Weights of a small transformer language model.
Size: 10 layers, width 768, 12 heads of 64, MLP 1536 ReGLU, vocabulary 29706, 83.6M parameters.
Architecture: LayerNorm before each block, learned positions, biases, tied embeddings, capped logits.
Each number is 128 + 24 x the weight over the matrix's rms, rounded and kept within 0 to 255. Layers, rows and columns count from 0. Numbers have three digits each.

# down: layer 2 MLP down (transposed), 1536x768, rms 0.0471, rows 792-822, columns 0-63
# gate: layer 2 MLP gate, 1536x768, rms 0.0691, rows 793-823, columns 0-63
# up: layer 2 MLP up, 1536x768, rms 0.0716, rows 793-823, columns 0-63
down792:158136142071130147137132157114169103124129128135052144156108092116105132139098154154095135101156097092079092091144119097107155102102109170141079150200105121105096076118105088138149134112138147
gate793:145156126131132117149117145124130090135089124136172118152142143172124156134133141119145129140150140120104147092121136108143125129123091144137112138118097065116134141146137140113100090147150112
up793:086066143162098140131117136117109114132162098104121168103157141112152164091151132092152121112101098086124125109124144108121163141134097145091119149124153118139125164136165160134114145150135124
down793:097131087116110117145138129132146090132126130115136088137105133171128152149127134161144093153136146145102125087127131178137144157104153085144125143104109129136117141089140174120108107164145113
gate794:128153124141106154154141156134104172142131147124174146138158128155084129190108163072071143094146117107161150099130160109126136121100128131119137125139143116142179128156122123131109116143106154
up794:099159137128105107115101156111133095138156103124104138140114113125158110103120159099108152103096183123120088123150172151148089079121130113076134114108102145138091116095159089124139138106137134
down794:130127123120114147133062119130129121129107179105139083123124153117132109101155138109120178101129109162101089136124139135098093150152085135142135148156106115116108164101162128111127161104116135
gate795:166133129107102132140131114122124159135125152142159113116096112115154081137127171138181098133138130139136120160114164126133105112156081119135093173135102112118082093146157134113121162106168161
up795:169121112109152145093118112116108131114147150155162121107137105108099129155094139133132136105128128185168160112091152129080129144121136121142155099113098134118158138126131155117112111138122171
down795:100148161168102112163125111167145156123071117128116112130126110105164135102133121174108108155135086128094134113139129123160120140104166141077109120121125147124091163162097111170109129162136138
gate796:125141154103160124171137122141167152105178097069130139113134112110165131082105130128093090109141116126102138136147134190101115066153116134156100135120098150102146165182148099159133114126130135
up796:092128092084130118140121126145100113097149135096086146098112095185079090143150164126105118107141147124118131139110152155138128121135162158132126121168177148160106132153119131126100152097160138
down796:177140152135156083092100097097130121098130152157121124120138142128155132084199135119137155101066108097125152089164123116124142127126168147139114119127136205147147149112120118147108140141116143
gate797:113161160145158164136114156139179137094124094122150128145139106127138136134117107106122160138111172116151140125139148159111116120110108102148097144181103137128094119149140143124145158121101149
up797:103119129153114098116124148171114130085148116077131131100114110084126145106131136164136097140147102121119099118121144142136143121150176118126176136148127125153150103117121136125160131142122121
down797:077144139138109106157132128137128122132111090079097140105129151137137110120167112128165130136156146077175124119115162130128114111148098130144060085071119096119115126109095153135100081149163117
gate798:150110133128137094076097121113137152120158163137147122134111147129136164121159102098113117117112101122161123155124153126140152127164118115136132168148132152140158133117157139152135137111103157
up798:152139097133096127092114077117156189074149166153136119143144105208142134093144103165091113155117083152148135086105145100098100134120110133129137160134110117135124139159114132146094106126152127
down798:146135131132121115100118148099125139127167130116087116188110137125126150098096107101115122163116152168113131155161102101146174150138113143143079112108092169119145154129107120127107118060136112
gate799:159152112140125122104144116114136119098121104119152098134129132145164159118112131131130119150111110089155139095118130144158130156143122138124120103088107087137144138089115123123134134116135115
up799:118133108142069115155147108141109132140135097153139150101128154106166140119093095135150130129154147112118118089138107162105148120129107151189098078135128138124144118092141151124126123115114125
down799:125108170113150112110114087086147139117091150128127139094118099121113095154124145116118130104172128152132121148133140099164148147156125142108139153100131132121177124127149136095110125091121112
gate800:132163109132098140109100144142131147180112098125140107178167098153125173116127165134112112101150156154105156152076087136102135125132105131165135105142142131135147135129129138122118156113110139
up800:170134108141158094163167086076099136144144092178129093151147168138080145103114100117109134148128112147118119157149146107115117089123126112135151097114121166099097116111118102135126140138077143
down800:136132115099150125112103130129075143150100151156118118148129099120092140130127144139136119138124116101125156149127097117155133117121149162160115146121123132116115103159086138151089143130101070
gate801:115145117107107086086129133136140127144144110140104102072108147148145094114166146095124150131147150130154162152130112079106145126119125159098157112119089143093078106100107139156123109136102073
up801:085113134108107083123170117103147070130123093113088113169095126123134155105127125142103132129135115123096152139128099143108119084114134134125150112121137117123119101111168100130103090168146094
down801:127133094101133081136161169147182108121099157094129129121135182116157135110095160123138114124148171145112100107140131128124145158143110091133132129138095125171097142121117102164149148116173174
gate802:114131072096132133129114158118152102083101143142143117105139120130134136150143179116136165136097136087128100146092161148152126075133112177121137119173168092147159112177141138169070116159155105
up802:143140173146141105159131136165148091148135087097115112139122136124163121093097096102143115108145146121139133153158159102077145125137099129119121115111121133121135089107091097080113138141108116
down802:102068156133149147138140094142125093142144105170131127116123131129106128084132143157160082156167140180125108144153171115123109145123148101103097105158159127146122120127102096080116145109135104
gate803:169117132118140172110139155141150134155156158121107118084120127181149128129139089128137151167132131082177098077150168112102097114153123144121104152090161108121145143159116147145080144140094105
up803:123147142074150149135174125097143153175137149133146172104127135107108142128138090149109119087162151161152144155094179077160149123145126124123118090115150130119145132113130114130117105103128099
down803:104127165132110111118110121179121090099085112096113148133128093134123181167153120099128112121102134143139108143138084181138136187164095163170142154181195164166107126121140128135155128163091129
gate804:159094133164166161139125116144143127114096147132121149129084135121124123162100138184099146108115099101124116153155143123119063105140124095142150132160128111076104120141127102128130093151101113
up804:138133121144137173139161186101094096151118157130104129109132130110130083140099127135123143082165108105163163120113074124127151140075194152122140128154167065112111111147119118137159098098182134
down804:130131136150109116140093129161143124152120143112122133113122091156117137119128108151143143171110137159136149102127104156100133108113113106116174178134123116108135119110120160146106150126136139
gate805:118138119141099102132123153176121125161117209132172101117099112161088127136083134112154139128123098143116104131144086126143145119105131109099156169152144169141092132141154106120163140109098108
up805:096182113110140101132119153077125125141160132127138159162123107134113173134132138156104129098096167108111141163134079148182153068148124132124096162134126109135103130119160142105155107136134143
down805:112127124114137093110136143085110097103139147110162157083137115117157156114182115131098153141167119121130179141137117103107119135120101123112163133129125130156130098132174123094142122127164146
gate806:143167148115118148155101096097117168111120142122132079082119122219122135151129132116125117096102134160126139161138171133155117125114108076154150086123159159072135137140101132160154136176107150
up806:101098103147152175074098143149099132163115104133099141127140129152122094111099120145135134131129172111140130138141081143118110124128146088128117156179098128124107131156183110140140141123162164
down806:138129092146064116138112148179138120110131136151133184130126134084122114121098135118137127156122098171099081135096138103086135143150145125138100111123144093130116126135111110137127133134149145
gate807:107108163170137121155118169120161131099154128129124129124152121150119133143153114144135108123126105149157146114121107137117127114135130118127126122115108170102145173123117130093150118152131173
up807:118126104116128159155171114168113102164110126103145123132149110140138085132145112099134112143133136118109165141136177138139168132139142092125171114126208153133116122150123127100166139093054174
down807:126133127171159126119147155146103139091140127124147118094111104099136108104119179147123144115110140134155109113137119139108134122156152169127148137102087161174125155116115131141114122144129106
gate808:112119160092175119169105161121177107094114104122164177107129174186145146104149152099137153139108122111156163129164138108114167120121104168126083114104130129117114132161119116145124098124180102
up808:139146134145128116147120118088115161138137137102133094116126129116124146125126111158059088127147165139128121122146198087148140096123163113134141146142123090116128124147167144110122119115096119
down808:121143081183137140124106121135103146134133178156150128104119090127100132130139096060139077073175124127165148124146107172117099140142123143144159127124119115120149091114128123110117123102107142
gate809:114139111131106127115126117122118133113153142154157144147143141159112128124133073088131078106111132137151118132102138118131148152097128083152124138145136142111124155144093108135108098144099123
up809:115118153134137113124141136098114141107120126106068136107099187126153093083152108107112098109073139130130112125134112163118105120155146076169102131121115065125170179169121096118145089125133099
down809:138143150129109106132154128150145162143119137173157162135159117135087172146131141152147119128128154155129105109084173090119134129116132058134136139164149167126100143117107133111126091130151137
gate810:122125121150148173139122105143171148127114129135131158111188124126150133145105179120121117129112159151163131158122121123084146146117127092120125128128161109108116134122094120158128135156147124
up810:127107133113106145100143111124075138127135111133094131124123133144120145129135139097102127140112153127130173143151125115104089135159118127139123145099159141149117149107120083148116066164142115
down810:125150151139100113088102117090126107113103132155133090097153118103143112102133139132106161153080131076162150103115082132137083128110101149151125109164102101140122126177122110107098166154121110
gate811:135120126157135151123140167162094129090093121116161169135125148101135071152149109139146160149119153110155105144112147111122144099135139127129091109093115136138134134130130123092127128116087160
up811:145129112114102141127151147076186175093161159144113180165117128111123117128118093114142108116168117129129102126135131174117111122117117084180100154111150103134179143124129168165101102095159119
down811:096117134104169157122127096126100138141112162128163121142184122130128139125149156120160128161098166131151169139132126150131131116146143111164171102177132143153167125090108119118142148105114111
gate812:100136090155142107163094093133107127152157153113115127140117101141109156181162089136073127137065079139122100112125114106081131149153108120088123132141161126125112144145115143122126141139130129
up812:136163148111148129112145179126093128118162116089129116097109136095123114084127144132186104131116124091110123112132141139150108164127105094164140152064113148111119101146152088123156113154134123
down812:161126097125123103107128115144178122099091136155131084115109107145111141170128128141116163111073086134131133110085132118133121115103114159118127113163105142078160073142131105147129130098116094
gate813:155173098157105111139158153106173148132153110136152152159123108169139108123133098087071140099114124078146093163070127084144106123149092097097126093151107152111112133128124142160133140115097155
up813:135130091178155135148090141120119076117150136163074161113173138167120114133159098118140117112166109152142151162174134167118140090133107102124123121122141105099130133151124147114109127144099094
down813:165145120126092122102185130150105132134145170156107108119128150145140148087147124086175128085121124125086111139097137124165144147086137150120148118136149133113112140121179115150115138115113133
gate814:115103131073131170109123073098181150150125113116132118111146122177103131111135122086097147085138109167064132107086092154099127124134123135126158152134090096138140078154158168131146157130167173
up814:121122162130103152112116154143122129118139067090111145197126108131125080130158124129109134112155107187137114134086099136083155143113121153108140144181118110082117080159119120101147180098139167
down814:136085166091177133101107059102141151129135128105101137122121136096127087140186159078120140128131132148131088152109107183121141110113165104134185131108085135093123114125102116149137143139129117
gate815:146146163125140171119134138139112132141114090152102133141148142118081135134115137121137133171129128113130113146092145139093144115099120096122131106101100090140132159113159132135095126122126134
up815:073134140111082103112142151137095108088100146097160118111116105118121094144139141134135128109145114125126115102130124126161152088119108125139116135126105139126088126112135116135113123137128137
down815:135149121124100086147128132107146164150157107114106162157099140079070158070122087085123098072120130064102123143116168164129143086137130145160117124111172105131128148123111124071160150178128158
gate816:112131140123148110026114155177129080103159080147148134193159076126136133155160135124106094110152109105132086117155167097171141162191120135119130147145151135170167127121086110107135066155130111
up816:145130128104100125112118117163091118193128091145128129109119113145095151164130153109105107113111120148098123135099127073098152122099141073136162127123139094112138130155122095107191122126087195
down816:057134127059133119144110139150089082161149178169132125170148094053083100141128106100117079098117085149191171107101124114106200121120150176126109134160143154165118127125092130161130139117121101
gate817:140138140144115186163110114110097142119122140112134154110110140112135164136121126142116118114113114113116164141129080147102079163144139114104112133153150169180111165170112129139126130183110098
up817:135133120097113162110111150117082170133112124156120127125072137163101121134106090088135115130111138123148121112157128114123080159159110149105127142149110160137111170120114131101178113122122138
down817:109150152133123126123110125187153137133144131133119120094135110072131095148185184176104125151137141131141110124109095147126129117147126147134166146155124141121151138113097143094138155118130084
gate818:111116135133117167130126130133171114088149154138117157100097153171142140146124134174126117106120080118147081125119130149142139126110060126100110110129127166132128113149185175121110126125111111
up818:149159136116158112142119123150134138129124178107114077143151110164113131083113099163146114159107102138141112109111136095183114168114190094149094137115110163114144132103134110171142125115133100
down818:141146149128155177119119097120129112095092126093115123143161116116126134114081142113153149165177078159138117156116110118150131134142144145117101126135131178131083156158187150141134121127129107
gate819:125160111121113154131133148178098161149142103131150109176074139165144138080101087115136138114129152144152145183134129147087166113124097162068142131155099116148152167093115108133151133135155135
up819:142164149146124112124182080153152142122074112130118163139082133158152110091110138113104179169130164108148134086124138133123109128151138169132145145127093073126153143110121117153130122142136143
down819:122124128152136161169109159103131099129125160141131112073128106093098118130154122178135132115117169145143120112155064144109127110108175098162110178151141105138149108090158082164119158142090116
gate820:125101143134150148130124096131140125171141167089164132143120112168171158137086152145102091137192180135133146111146099125131091136123083103142127130109113105091118130152150103181105077114130142
up820:111144113132122126072144087108142169130152156122125152068064108166134162138131174142132158152140128121135134117101127154093103123157109126122097133163101084099134106147147131145108115127106053
down820:156143161124112127122085122148141107114153082145116118139077164115109124116136113178087126093136168136124145117122087133107133129080146132138123135123104148140129129132114146155151127128110136
gate821:129126100120136108151118117122118130059130146152128119107178118149138094110140140127097146170142115191156149104110097135129152139105111133093184132115158104137149120139155095133125118122143146
up821:171106145157136115128153145131090108097114144152152144118113088119187140141116091106108101147131155145146100099108115126098153090115142126125159092105137142117131060130104131083147098152140123
down821:147125103159164163113118133133173145142114145068136165143146115110147100153157168121108133104126093141128123159103165107091119102110123154154116177172113071147152167122139126091153119107130151
gate822:108104078112114105158105148170115152127119116140146131128144175113155161122154110153132120154174138133156105137117120137097107113135147124150150112098121160136068139124128127143140104132124144
up822:146138086132107119129146146149115151146092147106151118139133125162141138110155098098133163129149119106146150109139132135147122097166163096112119127162108148074113135078147103138116149123126111
down822:099142147115140155094113110143131182107194082088131156151130134060119128136124131087103114142100153140163130092093132137116121140098122101143132124136113159135124146075106077189162125143096141
gate823:116115121123134110116104140131131143141128137164110081107103123193112132116112137150138155161150162145146129136102143137159121135162140095142121138076148110084100138073091099122099170123073100
up823:104151119155133173128103133117109139133073120111180102166146116126136112119136119132124134141123106143097106131235135141131125107124149094105144092074145137111152114092154107141123192148132146